Weights of a small transformer language model.
Training: a variant of Adam for these matrices, 11384 steps.
Each number is 128 + 24 x the weight over the matrix's rms, rounded and kept within 0 to 255. Layers, rows and columns count from 0. Numbers have three digits each.

# layer 4 MLP gate, 384x128, rms 0.0856, rows 281-297, columns 0-127
114129094111156149151108077110162147175105150145132136132113111109161103093133121143142081151142135128106063131101138111146103122136129111100143114117153123190097143143143114116149121137099112089131115133167085168103098152170085126139132081145177108162084077139133136100140114116191102143127061164134157174153174162115126119137156129139100184132110157093136137098122159147132132124129
166194152076145136157065140142142173126111106125126145134100142121115173141098119153129149156123154125145087134079146144106099095111119086149156085142118113139123164119150131147131122167134098106127105139105120124113141158147140140101119188118099166094147093148145139151148093163140165089083120145149126147118172147149111127116097138131106152087119166117113108139106153101099112109136
094139139132116104101151123173122153094153124133118123114141127126135105106151136142127090119112098095129159145087136111112166171125148136150142139124078139094147098123146132152131131141188116143113106128141164099110155134141129133122158139130141108132132112104121155092140196096121096103128143141116111138134123114092135090146139144079121129089158133108123147181129127115139121152093
130141087154104123147082113187125139127090136118147104128130165115196105156160138130136120127129178096138163146120178130097144129075096122165138128131112112152130117125150142110146107118105106159085144122117184117162125144120105172146161129133115109123160121114115129129103095142142143156121156081094072096147125069103099144096155148179168149156138175125104165152138116161151116102115
131087166088143115160083144107110118154167123110102065162160141105176107136146161142131121128070121119117137100087140091142136145104113115088091102093162089146121150163094158111174133129113104162097101117094149104136130190129125110143115150174138138135118122138106099125089112115120163117158142168191127127105113137119122106130124149109095171102081104116101124115130111119095118098092
155178115108070115116122149137155131139160122112102118114140174156126097126166132108091125110109126087153061077100125143122112122104131168118144095138110134120097123117150153117127108122099157140125107169103106131082117130126117151173099119149144134158134137133171091115171165141123168123158087131141104127143110148106100124106103120067145136122150116156122173110141124146181143146134
124098142118133118098121156155140107139129128108138129115074109117126157129137128151127086116123135122145146080101128155127101098111140126093106113117122122126111120098081136108082145140157114145183168099127147077080119109117147133160120132153103119128145113109149134102136137159131148133137101106118095127149131154124140108140142103180160160090115101155150123144122099109112099137124
086136134128091112102120102145154120100156145107083136120112162145159153123134136147113092135129149156094161127136149137134087142088128114113193115148139125128097129124143119148152113109122118124114134088128102125119117107110098160088159134131158125089142075176132152092106121104118175128140122061116117149100117129176173082132107113166109146097102130135114157098114140130117192100062
113164092133180094125081146155137139143128172127112137169153181134129153140110136153138122103162153111129093134149161191069181109137137143139126163150139081148113113090152071115138129149134075146108166126156133107148090140156130149120102127166116194116106108132091133186117115172103105152151136154095103134130123153145104110125147161103093122099141098092110108112108130158083107132137
129087181131152151114125148112112140151159113115168146135152166110146109114127094135124135112144132086119078146121112103112127141146109109096144129101101105108143122098098126097135132140122127108091128145092160121094130138099130125164106145095129136112173127127140135057152088132101128100088117133149143068127120151127166084134110101102171124095200164091102107147131151181139169108118
116102140095136109082136153132136153152141107153097156109133142078118136163110135115110125120144113148131133095168114162144157114086110096174166114143109136081115141117150129207139127143166117099083105125081112159146120122125126149139141148108108187122114119125148103106146090110142149125150108111150137150118096156146164103127128193165146130145122162135157140114132120129135131136123
124115110128131153124104149140142103150133120155112138109152130072110128104197125140121113142097123139163109123097123196185114106117100131133147129094122097138118151105103138097132110126138121150093109128125135139081130124106127120118153140085108134156128120143163097100143133143116151122182112125136141119073102127100133085132148100177123103114094105145157114127172144137153128161122
149133123082149127120105081145132168144139107143140120118165130101173184102134108112107139136140104161127099085117156170133122149117141126131136101096099116151175124110131166110160169131109151129092175104068081152142168139147133146110172151083155148123130082097126163124167136166133126150105140141150106097141118116109107146147099108119114110138104102124154103140083124167134161113102
166109201127109133137144135138154186160136121119103106134172101154122105117152122141142081149161139121120121112129101136114110112069142178100127122138143132090126126117134140128124147179111148170086157142072126137142115130120118154162123156184104191107121084097142101102079154103127177105157134100146116123117110111154207105144136149129124113146117152114146132097144133179179119118165
102099150118141113139146129142125109159098138130099126127087128101099094117163106130132083131095167142127156126110128184128102112117078105113133117142205134101092144129153122106153147154109069117115150100096155132144111148154101146134126098156138123141169169139122127110146125140135184146119093110142128111114153155129082087101115111128121154156128086094181126128143101188151110123131
101137127063129116133169080141129166121092115169145125137156137125079163151141156146114172143149150140121120123133108139141172116130119126085116131123152108136140150052116130116141125137128142114129117115122127109096122104142174184139119164131072139102171114110103149126156132156088139121146151145152080167118100134156159127099163151118135118149140127108164116134121115124098123148124
116143111122137149135136147095146099117108119116132118130144095137078112120148134105119140145116151125156154152165148111109126114145143156124117153156141160133137098126117114116124128126117087143121128119154112137138112106165137118129174117111143099150138126121131130131108138134139113115101144133127169102123139090151112103154123138122116122118149108136094097108098115145140114156151
# layer 4 MLP up, 384x128, rms 0.0862, rows 281-297, columns 0-127
116108160140163098166093084124169136097157160139099073155079174113135156161161079118149166103101135193123161134150085169143124105125113148174111142163137148141158132169148112141134143142094143110149095124111112156137108097113145150117139126109094145121088131122115158117124183135154132110117142176130115111121128137106141133103116114152116074130085134091098116134082093137134157142141
116153163124104117096089095164113136108123109135146128098106122123140170146152144165085147144176160137133147158137107151144180122181116085154154143153129110109125072148127092163145138133177143130100159129136100165130144118131128109131127114097113125128139094168104097096184138128123107153107123117150093152124128106076130061135123127099134131115101140158106144156148084166163150076091
155090127126135105125168109144153158144120101092163159135166103130086149149119109137086130143105118159138185123139135109147135146108173070137136123136131123144165126132136131097160106119118117182105126071110143146144149115147141167168097096131156124123106094146132097161104125139135136136128120088125147150134144114115144103132084136105159129097153121147153122115139091173135098139112
168141139102123124122131145137132101163115123174150113080114168147149155144131143116126114097133172143139101123111134103098117112138086170207131136118139133158163127130066119094121131172137122092176141146117092113125088141136129157128136113148087122095172128147140126094196099101099129121125130134131122147101148141146101111112143098108154147120184138172116113110124144126111146157113
118087149083096189125101118108128139163126113113152101145155101163105121140152158164133097106118127160133113105118091094129132122130119136130135119098152147144168157131109166105177138134166122114127133084125154104132113155157151130148177142169160144142091134153138119103092085136149152121122083150162144151131145118114099112105125131111113144120108122085102112055120126128151113146139
133089122112173149121148093134131134120141136118160105106139137130097125119152099118157136141146133118118073103092104125105125134085159125134137088166075165133086075094086135139104095117168123090124114143122112110111117109115118150126137151126170121148143132101163103091154167155155107122146171157108111165162159122120128105148132093110144118049129181126109101107115152119129161120116
092110128075155125138124114121124134159115142135106142072093131129129127110120154143131156139119150140120140114092083147163100106122103170133163113097104129112128163125146128137129124132164114118134119087105120104135130142130147147115139107139153147110151111125145116103131094111150107109177099149143086091129125124125137093102132109118110131157110124101091148121142106140138131160112
138129146139117176097094090142187112121175142126095118168107112150139099185143143094132104140117112138160114135117120106136142083068121109105155114099139109108108136150092118086090127121104110130126104122121125135092109109110118130142098114150163094124141110131124148115151133126118126080127132124170157157126121104122147118117101126141137122132157101092119103107135123122123107158114
111139162131151141128118138132116112151099143085136126121105091147162125092140107107142086094113128114138160122155069113104131122110119186134122086112119125191131120121077146140115070137115099142144171099137154136145109168113135124081095128104123094108093137191132156142136092166141124169146127134135095114109098157177125148128135123130102116138160153145119120141157132103110098159090
144126122119184135118126137125112117107097126094170175140084112097131170144118148075171122134100140125078166169126089141137131109154135139140133085110141139123183129142125174131144109126127138107087080088142164110128117109112107143133135152130152138097152153094143119111165131076110099115137121132116166106108171133093152132120142138107146139135150069141130106090101105123156162162104
156128132094127136123142075169138100131147166115109124114106164135151131169119115112092120114096160093106112101122166171141106106139114138167061144129084094149173128126119112087118150132139060109134094135168149127132087168180102157190104149146146138052152092109085144139115127133133101130036181129141122098194119141110133152060149075123126121141114114101148140134126141151106123131151
147146102137117176138129125077123105144131148125118095079170138164152102086149120126118191133112134131110097140105150094110106177140108129155120138141130113128139189139147126112107153142142138138177125117138138125123124141121130107136111165136166096174122103149091151121124106138190213135127154132123130120083125107091153119121189124112116095125114152133121100119122119118150145126097
125095088116151114177129125100132152124110149112142102145097141102132135146087145157125133107086146133104110110086162112098122083147139090149117169150117123133157145143123156108107131171173095072155167135133123097097135114123154118122103127147170121124094144134095115176160136143160089096142124133099078108112072107111150155143152148142144171152123112153111148154105143105104151122140
106126149133129122142110157113073138099125176184095111159106091142148123116118118132174125162185139134132165146146100106140177127119123123113099095099133167149146106112142145106184146131096136099133137174155145098135115192154144068155121170152137095099130108118131115121113068122115111154145152175157160116159122154121151143148116162119119103123112093147110121143145164104135143144170
110112082122112127120132104130165165138078147097166159123166164130128109222128113133116116155150187091183140126075135140154117160154135155124126123129093140129123133121120091095131093124130159108133136114150098078135152132171109151107141115131112136159140116120138147096129114141136093132163087115109154133140100123146134141130093094185124147136090112133120112150150096136087094131150
159140116113123133084077187137147134138111135130116151154101126109154147130111151090106113120148119107178095142124132134140079138162140172182111120106131128133165121099101120143128113107128123104135165150096131141140126122105100146113105107145182156152124145118132134179116133114125088142113106120167124124152145110131106151111097106115180124158146122130156099103129147125118118115102
121141113145153130142107116140128145125135128097097147155115125141104147138100115091121150154122104141137125138125143129122119103110105117081134104156117124124125120113167118168118096107145084129129150151160110132132134155128113096111130121112109126106104131152169177130129137135130126112123118107148124117116144096092147107145116101105115124101159153106127136140154118133117132114126
# layer 4 MLP down (transposed), 384x128, rms 0.104, rows 281-297, columns 0-127
169189148149131091148106141122088130079111111158116167137120118138135172076119118204160074129089116133134120146135100127160080178139180070091158108107144100109146123112150116080108105146133120123116141125123103107129124100117146145150085144109096157126190163125123130146165097120088134120136150132114148136144133097087137126129200171126139137154125153155111147073102083118135143154170
121135132082099148177168075093135140098127143070105072113130152121122121075158136147077095145128092084146101103093122125093159109123089156148152095124109158121168132129120143101128134123157139138124105140152121159124085134128142135084137119124122128101121121132114149163174125127129132131101128107125121135167125114119117126140081073149098120160165143115144099124178141109189153120153
146133101140137070144137087135137099138121118102145141091151124142171137100150140108206120097131128112111118171152115172120116181136116151128094146122106134120122061146118117137119120152118118123113131087151094124128139123129127108149146151118094120152157153148143126125109162109128095115107154152078144159147131157155157127148135148178104149115088149147159133152176105167092141159146
125078105109126117102139097128106135111156156135147135170151119159098150079123104128123125143123165126115145126107133144131158152151119101107116132137152146074158155135121109138124099144070129116125111103132098121157105141119125085097133150170166146077094097085108121157185124101126160126147165088158127105128164157112099138110094142095174130134134120091126167108140129168156118148085
140179121134157118101180174137166122110103132120115133145155142143165134145145120135151113127115144111130148090114138157161169129127138117124111116112144137113137078180156107155111125142154134145138135132123157137122131100129135129121116120143127137169143106119128107141093146104102117128124130143114108114126082120144103133122130142120124127148116114108104158142110130139136140121111
112074115114117164138180083137099153117086149100123145165117099145116139135122131119110089116128110125113141121158140115128153123113123124149137134129140137122131138176153156123119165174119122144128159121108138159150128126157154079080150105138091103102120111124120152124144132152115146111103116145153095123076122156117150126136132111170155160114135127116117084099148148141151103125116
158150154137160143126140167153160126088147118120136116148109103133133123151126132148160136114122134104134161110135143091113160136141167103145103129173148121126099041151101119119136145147123097107166164115136133133084156146099131132151109148151086119114116150130099154151125153139122157125121152136130125128128123138135134148162107140138117123109165147152150117155130102159099094101114
150149117120106143121127141128178115098092121126141108077127123107103106138145118117141132140127123125133169139071098146110136122151162123123050108116143110128148158144112158126165103173109100131115165139110119171106156163100142130168136147139119111163152121128134105124145136135158173160111134128113094111136121130117135144081098076106121121136117159115170105113136132129134121166177
146103081126131108093132110097095143128153144149172130142124107124101137160126101097137179141096137111114099140145140142100122111160117117146132115117157142123163140134113137070131128148103135151110109135145139140099160133178135129094167159143064104117109110108115094122146133132100176168093099161144106164124148184125141152085131139102155149090101137095111148120172155178156127120118
125156142182120127149097125096160114105134128128126134131139126114133123144085145114110118142138187145147192146126183119173100155150170101167140154112122100167170135118121090174138150118145127149142083113124121095145120138157120098145176130138136109098146135171119138165101088104153157118135097135155128115128145158123090130165151182133128138090127128140099125147155142134135080158110
146101118092109116124144123152081142113092141163096154138173138110097142120166087136126093131115093134101122090150123159151083129158145180156130151137122154135111090096067131112157110149147064142154162185067100183131132122142110154162043130107131108116138098104149108152141169110123106089159151127130166172134110157111137131112181097175140150137064140101138113096121162133152158144124
096128119123133142112123113143122146103119145121157170146072117108160118128139128122164130128123132078126156161153077089111131111179176180123106127094177159110166091113159117146108121094092146140156116126165135129105124150124159130147111099127141153154112082115150122139120088077120130094100137102113127143137175136136122124136145161141097154092125155150118143127177075103133118107133
138169137126140139124135136175123102120119180134100106134101122180154093141148149129093137097100143105123137166178095105116142133127115139107156111102108133134130124108152119173098093111178128101175107140121103092103068118156134121108114125152129153162134148107128129071123109138074150092098106153126139137121152178134117165109115179157131087132124151105095137130179157123093119139101
109124175161095185118126150167102137151104135142143127132146152112177084102100157119107121081112147117135151119163159112148088127125114127120170137161124127140087163137151171146114133087101139096183138075119122111129091136114161115131141124107095131071103107134128082124108109148093154102104160174110074132156137106144122114098128159141169096160149115111157151148087110139094092120114
117167130131114091140154150137160121074125097127140098107087126169136155069130158143139136137133140140091128136158137072112121146135178144111144143130111134097122097121160142139127134097113152176102098126154097163118145139127119134102129123141144161124126124142166153148127142123147124143076153123151130126146163088132132156131129142161107122144141159126056155109154170189131107187127
098103166124121147144182113177158145148141109116124126130196104153131123125132142131094135130118131165115136076148081136087149116113136126126129161144134122124098129144117146130132156143158177159153089118126127131124096092155134150158079125157089107091144118098101153123116111139105084126117118116113141119108134148155146128099115119152096107130129107132139153142111115115166068138119
113132128143126122148159118100094103123130124151128139118114104152120111152116146123140121129119128112129153122145095107117141137141163140155116144117148135137131182161105115126162161116120142113125127112124178135144103114138119163137133121126133097136144180114131117116126107143130118128139134133130158158113113131134112127118106114134120137140109105157133114128103150134114113150128